Part of a small language model's weights.
Size: 16 layers, 13.2M parameters.
Architecture: RMSNorm before each block, tied embeddings.
Training: a variant of Adam for these matrices, 267M tokens, 8136 steps.
Each number is 128 + 32 x the weight over its row's rms, rounded and kept within 0 to 255. Layers, rows and columns count from 0. The size above them is the row's rms in percent of the matrix's.

# layer 10 MLP gate, 704x256, rms 0.0929, rows 6-22, columns 128-191
size [ 98 101  96  90  94  98 101 103 100  97  98  99  96  96  95 108 102]
[[137 130 149 106 134 139 111 102  73 150 143 128 116 107 162 121  96  88 133 115  96 180 127 129 202  94 150 202 124  87  86 132 148 156 168 144 126  66 109 107 123 163 184 105 140  81 104  78 133 108  98  65 151  53 155 163 134 144 113  55 118 153 139 119]
 [ 99 135 117 137 152  68 131 128 147 181 122  65 103 103 137 101  43  79 109 115 150 129 111 168 140 145 119 114 119  89 125  86  66 172 110 149  91 116 157 135 128  76 119 117 127 107 166  96 155 154 114  86 120 135 127 118  93 152  74 109 183 180  69 162]
 [140  94 125 147  94 145 222  57 184 118 127 162 131 113 139 135  70  81 136  96 118 148 148  97 169 151 122 134 125 140 131  80  86 175  91  64 149 171 103 170  88 141  63 132 140 126 112 130 125 142 117 120 162 123 174  99 167 164  94 153  80 128  28 154]
 [123 148 134 142 116  99 184 144  96  90 156  32 132 154 106 156 137 154 154 131 141 164 121 143 140 147 129 133 116 105  78 143 118 135  81 113 115  92  87 119 123 170 134  50 157 157 219 170  85 115  55 182 155 122 146 120 176 125 155 106 103 141 110 121]
 [130  67  97 112 162 132 130 129 182 122  87  62 163 191 167  90 102 132 202 123 141 129 100  78 105 102 124 138  86 172 138 210  95 159 104 130 145 141  84 173 119 167 133 110 144  98 108 101  81 135 185 158 115 148 137 104 157 109 106 147 137 102 160 112]
 [159 112 145 159  99  77 107 185  99 115 126 161 135 121 135 136 157 123 102 124 212  78 124 170 115 172  88 127  83 113 133 138  91  97 140 159  98 131 199 128 136 106 152 151 134  91 145 161 145 100 142 129 152 107 170 140  71 134 107 108 144 198  50 162]
 [100  74 129 131 169  58 113 170  77 135  87  83 164 119 169 159 107 114 137 131  83 149 179  95  97  51 170 116 110 110  83 117 124 160 122  70 136 122 184 109 165 136 126 139 131 182 118 113 129 151 134 102  86 145 170 110  89 137 123 134 121 146 157  77]
 [ 91 110 192 112 154  67 131 124 102 136 215  96 188 185  87  88 128  99 100 111 123 123 139 104 145 141 117 115  70 129 159 148 119 125 121 142 120  77 120 163  48 137 139 145  84 110 177 127 139 142 130 170 107  94  97 121 111 170 104  82 122 145 102 145]
 [108 127 149 118 132 129 157  96 131 187 126 112 114  90 154  40 136  61  47 171 120 125 139 154 121 165 105 161 127 150 130  77 124 200 122 146 125 168 138 158 153 127 139 112 177 106 113 127 160 173 174 144 101 180 110  76 157  98 146 118 145 123  47 161]
 [117 124 112 106 108  59  95 126 103 176  74  97 103 128 114  62  62  91 117 142 101 126  99 136 112 147 144 109 103 165 124 132 113 156 129 119 123 125 145 172 115 141 127 168 171 120 129 120 158 167 146  92 132  89 114  81 156 174  30 163  72 149 103 126]
 [ 74 163 137 130 119  85 156 159 144 153  62 118 148 174 142 136  99 113 151 112  64 110 151 143 155 144 115 131 100  64 138 113 107 120 112  93 166 124 157 168 172 134 125 112 146 128 179 184  89 116 161 166 181 102 110  99 128 148  89 110 136 182 135 181]
 [120  62 143 140 194 121  71 149 116 107 124 130 140 100 125 104 104 110  89 120  60 143 140 108 162  78 170 103 149 119 158  98 120 131 119 164 138 135  86 126  68 153 131 169 155 127  88 114  85 116 194 132  86 148  87  91 176 120 130 138 139 162  48 147]
 [156  92 114 162 114 113 102 186  96 113  94 157 108  87 125  79 103  94 133 132 118 109 113 165  77  89  85 128 159 164 169 114 194 183 134 113 134  81 138 160 142 121 132 193 162 145 132  73 111 120 133  67 149 127 117 145 105  81 168 169 133 163 136 155]
 [118  79  66  77 125 155 105 142 150 138  98 110 108 124 140 103 106  52 159 137 108 154 110 142 158 148  86  99  67 102  94 110 130 187 109 119 127  97 123 129  71 160 119 159 143  32 121 120 195 168 167 173 122  79  72 193 102 138 141 158 196 171 146 146]
 [125 121 150 102 117 135 159  87 158  74 109 117 160 196  89 113 125 129 116 143 126 117 194 134 168 145 155  48  77 177  92 127 175 145  68 158 131 126 106 110 107 125 143 132 124 159 175 125 161 119 153 157 189 151 149 124 158 159  77 101 117 125 120 112]
 [125  94 122 137 170 150  76  78 151 167 163 117  72 124  64 168 116 119 102 140 135 109 163 123 159  95 179 193 145 155 118 129 138  93  50 109 110 153 120 120 102 152  97 140 110 141 167 151 130 137 163 127 186 186  98  84 112 159  78 166 148 141  65 105]
 [151 131  86 136 202 135 123 160 119 119 102 107 113 145 159 100  81 161 136 134 150 125 112 189 162  65 122 173 101 133 163 157  95 203 123 150 135 182 102 171 109 125 139 133 127 113 104  93  99 165 128 177 185 132  65 121 149 144 121 105 117 196  82 185]]
# layer 10 MLP up, 704x256, rms 0.0845, rows 6-21, columns 128-191
size [101  95 103  92  97  96 106 103 103  98 100  99  96 104  98  97]
[[156 147 140 128 158  62  87  98 122 121 161 157  89 145 117 103 143 124  94  67 116 177 152 157 107 162  95 155 115  72  96 146  97  77 138 161 146  76 124 123 132 116 117 124  89 196 144  88  87  79 106 132 121 106  65 112  58 150  96 146 116  54 158 147]
 [ 44 241 119 151 102 118 116 116 121 111 138 108 124 150  62 118 122 146 129 186 134 176 156  57 125 116 146  85 106  91  85 133 151 134  96 156 135 124 161 142 174 169 215 160  99 121 122 127 173 118 164  87 136 123 113 106 105 188 115 149  66 119 130  67]
 [143  98 156 108 152 118 122 124 122 212 101 137 119 129 187  85  77  83 112  84  58 146 148 139 146  98 174  44 115 145 157 160 139 149 174  96 131 115 209  80 130 163 120 117  92 123 179 125 133 109 155 157 141 138 117 183 143 121 144 111  86  74 160  88]
 [129 103  75  50 167 113 107 152 128 149 147 155 152  99  80 167 159 178 150 193 146 126 149 143  88 162 126 168 171 103 130 173 206 111  79 136  91  91 144  97  89 104 158 140  96 137 116 146 117 105 119 107 197 104 175 103  54 133 142 104 125 148 127 118]
 [126  81 148 102 160  45 158 141 101  95  65  89 127  44 115 135 134 187 193 179  90 102  83 116  80 158 139 111 152  84 140 138  93  90 144 110 133 111  92 167 173 130 172 107 143 104 104  96 132 142  80 160 144  95 116 118 149 108 139  86 135 148 181  69]
 [135 129 126 178 168 136  83 186 124 161 115  89 108 155  70 141 109  95 145 176 178  39 136 106  82 110 184  85 152 137  67 169 174  52 155 161 121 147 137 143 194 135 120  94  60  69 193 120  96 105 125  93 192 168 135 134  87 205 156 143 101  97 140 107]
 [ 89 108 146 154  91 109 114  80 117 145  89  64 161  97 120 128 149  76 165 134 127  58 106 138 130 109 160 132 122 172 138 140 155  69 113 107 153 101 105  38 113 136 140 104 175 140 154 128 138 182  85 129  99 128 125 102 160 117 142 189  87 130  69 135]
 [100 135 137 109 178 156 131 125 204 121 175 100 146 173  63 135 128 194 140 123 145  98 126 148 149  79 141  70 140 115 106 181  98 154 120 160 121  63 137 126 111  97 143 184 120 142 155 132 103  97 153 150  58 123  91 113 148 173  55 135 138 101 179  77]
 [134  86  98  96 122  72 168 133  80 176 151  96 143 132 148 105 137 165 144 125 104 141 151 111  65 143 153  92 102 140  90 119 150 137 110 135  97 154 149 111 119 134 158 116 128 145 195  97 129 146 190 170  99  96 105 113 121 111 103 139 109 124 178 143]
 [ 85  96 120 123  90  95 103 139 103  50  95 133  89 140 103  80 132 100 122 135 141  75  88 132 117 105  90 103 117 173 151 148 119 166 140 110 168 142 123 148 167 150 124 123 114 178 158 157 137 192 156 103  73 100 141 100 153 119 101 176 102 153 123  85]
 [170 185 125 138 125 142 142 179 155 122  91 122 165 102  77 133 174 117  81 157 109  53 109 138 110 178 168 113 147 130 179  63 115 122 137 117 198 170 117 138 136  84 148 196 105 147 164 124 103 116 146 150 149  92 168  68 187 114 120 121 141 186 129 133]
 [114 131 150 131 156 157 182  96 149 167 133 132 103 121  99 125 147 155 101  88 118 131 108 170 143 153 121 109 112 143 135  98 126 168 161 153  77 194 110 133  99 120  82  76  76 160 171 118 120 185 127 110 179 150 158 134 141 112 117 152 143 182 141  93]
 [165 132  56 108 107  91 145 110 122 171 138  94 169  92  86 121 124 130  96 107 132  97 120  97 124 128 143 121 124  65 106  80 122 123 163 192  84  85 139 107 133 138 141  87 144  87  81 128 195 140 117  91 146 112 110 197 108 123 118 154 120 179 133 147]
 [106 172  81 168 158  96  98 161 143  95 116 134 117 111 159 111 122  74  82 123 111 192  97  86 115 129 120 170 138 126 134  61 106 123  95  61 128 136 195 111 186 110 148  95 123 157 102 176 151 112 121 136 130 115 157 171 113 119 112 150 148 138 129 128]
 [128 130  84 162 176 158 128 136 115  92 184 117 141 153 130 143 144  90 133  90 108 147 120  68  90 145 157 119 164 144 136  91 133  82 180 133 154 123 148 181 109 103  83 113 115 158 118 148  79 164 119 122 179 118 105 150 126 126 122 143  90  97 157 169]
 [146 103 151 105  86 175 114 103 188 139 188 146 119 149 140 121 131 147  98 123 122 116 145 105 188 123 183 122 143 151 127 103 149  88 131  92 140  99 130 146 106 141 137  78 106 203 125 103 148 145 117 165 166 137 122 166  89 163 166  99 106  92 102 123]]
# layer 10 MLP down (transposed), 704x256, rms 0.075, rows 6-21, columns 128-191
size [101  94  99  92 100  95 110 102 101 100 100  98  99 105 100  99]
[[148 127 103  97  90 173  86 132 119  99 117 197 193 121 138 126 137 136 120 117 134 144 182 163 114 136 133 110 117 182 132 149 126 142 127  93  94 128 109 110 154 153 143 147 152 142  92  88  81  72 100 142 120 109 113  76  96 176 160 102  96 153 133 133]
 [ 40 178 183 111  91 149 122 123 122 102 141 132  72 147 119 110  98 130 145 140 134 139 184 150 157 120 130 105 128 109  94 140 140 156 146 163 102 107  78 159 111 222 100 136 115  87 146 169 151  93 160 151 151 117 118 157 162  64 109 122  88  67 166  58]
 [100  93 101 104 100 134 213 130 133 146 192 110 198 191 127  95 129 136 113 164  96 186 166 158 162 127 115 137 170  99 101 129  76 136  81 153 165 161  88 131 101  49 119 126 105 160 128  93 147 174 101 140  86 158 102  93 161 165 141 207 106 149 166 157]
 [162 118 153 153 133 152 153 165 154  46 168 122  84 159 121 105 146 171 116 162 166 149 205  73  68  56 180 123 123 101  50  58 144 109 136  96 133 136 114  73  86 116  38  59 137 115 160 119 105 120 132 169 139 131 101 124 180 134 164 127 100  98 164 131]
 [109 122 162 148 138 105  70 113 125 136 149 105 139 149 129 104  77 157 119 108 148 125  83 132 158 168 124 117 132 170 125  91 115  69 146 102 136 103 116 112 156 140 182 177  76 154 131 163 149 153  94 182 183 121 127 104 115  62  96  88 184 126 119 117]
 [ 68 165  91  83 131 171 122  63 141  93 137 150 163 158 124 151 106  89  97 111 114 126 168  82 129 131 152 120 135 112 151 171  93  92 102 137 176 133  91 113 147 142 153 131  80 103 160 118 136 143  82 163 135 171  95 129 107  78 122 107 165 131  93 129]
 [146 142 119 141  97 133 169 135 114 137  52 156 181 118 125 126 128  99 145  83 140  99  79 119 152 118 164 172 164 135 149  84  84 117 162 129 243 129 137 165 107 158 181  87 119  99 129  66 151 157  69 188 122 178 109  83 147 132 163 155  80 129 120 137]
 [ 73  82 130 119 116 150 162 157 163 123 144 131 104 174 122 146  86 118  79 137 138  80 189 176  98 113 114  73 113 131  83  63 111 119 128 175 125  84 157 134 140  58 101 166 142 135 126 150 126 102 147 108  85 126 108 112 165  96 110 114 112 126 146 126]
 [150 133 142 141  98 161 156 119 112 108 102 177 134 123 146 181  62 121 128  86 104 103  94 152  98  96 141  45 163  50 148 153 121 114 167 125 139 131 101 167 135 113 128  88 130  93 103 147 157 173 102 142 156 126 151 112 215 134 147 148 155  81 143 163]
 [127 138 101 122 108 138 108 167 133  81 107 158 100 122 153  98 200 130 108 157 161 144 108 153  96 176  88 137 160 136 111 142  92  99 123 104 150 148 114 168 142 152 129 108  73 141 170 142 109 173 120 144 114 110 190 148 142 103 119 138 162  79 139 121]
 [116 131 212 124 126 133 140  96 127  93 110 167 154 140 165  77 132  94  84 143 112  25  53 130 173 151 120 150 155 142 118 182 137  93 127 163  94 140  85 163 161 151 138 113  99  81 116 125 129 138 141 132 135 110 109 205  96 194 130 130  47  75 153 164]
 [186 136 151 125 142  81 190 135 161 158 126 130 128 114 100 162 136 107 138 154 151 156  83  97 103 126  86 117  77 138 131  97 138 142  95 115  74 131  78 109  90  66 105  99 104 108 144  75 177 114  97 141 157 159 102 120 100 123 138  91 167 137 134  71]
 [175 153 121 113  89  76 146  66  87  69 145  87 134 143  97 169  82 109 135 157 127 127 145 131 125  69 145  25  80 246 143 147 179 135 171  96 130 150 133 116  42  94 162 156 165  94 154 109 112 109  98  39 156  93 144 156  91 137 157 110 162 105 152  94]
 [172 118  65 153  97 179 125 132  77 166 156 140 142  83 170  55 119 139 114 137 173 195 142 115 178 118  77 125 164  96 149  63  98  81  90  78 116 116 178 125 127  91  95 106 101 222 106 157 108 212  70 158 139 142 123 147 132 144 138 142 131 102 148 138]
 [116 123  95 156 164 182 141 145  91 136 137 119  97 155 138  88 137 137 169 122  94 158 118 153  95 120 111 177  89 218 125  65 129 185 117 158 124  86 130  88  97 171  78 103 125 152 162 138 101  94 135  80 136 176 129 123 140 194 105 118 123  82 142 125]
 [139 126 142 103 105  76 116 134 134 145  57 126 113 123 123  85 126 148 132  99 159 186  87 106 106 144 136  84 134 165 179  83 131 141 108 170 185  94  56 169 156 195 171 128 141 104 154 134 112  89 140 130  94 115 195 140 105 117 143  98 114 120 136 103]]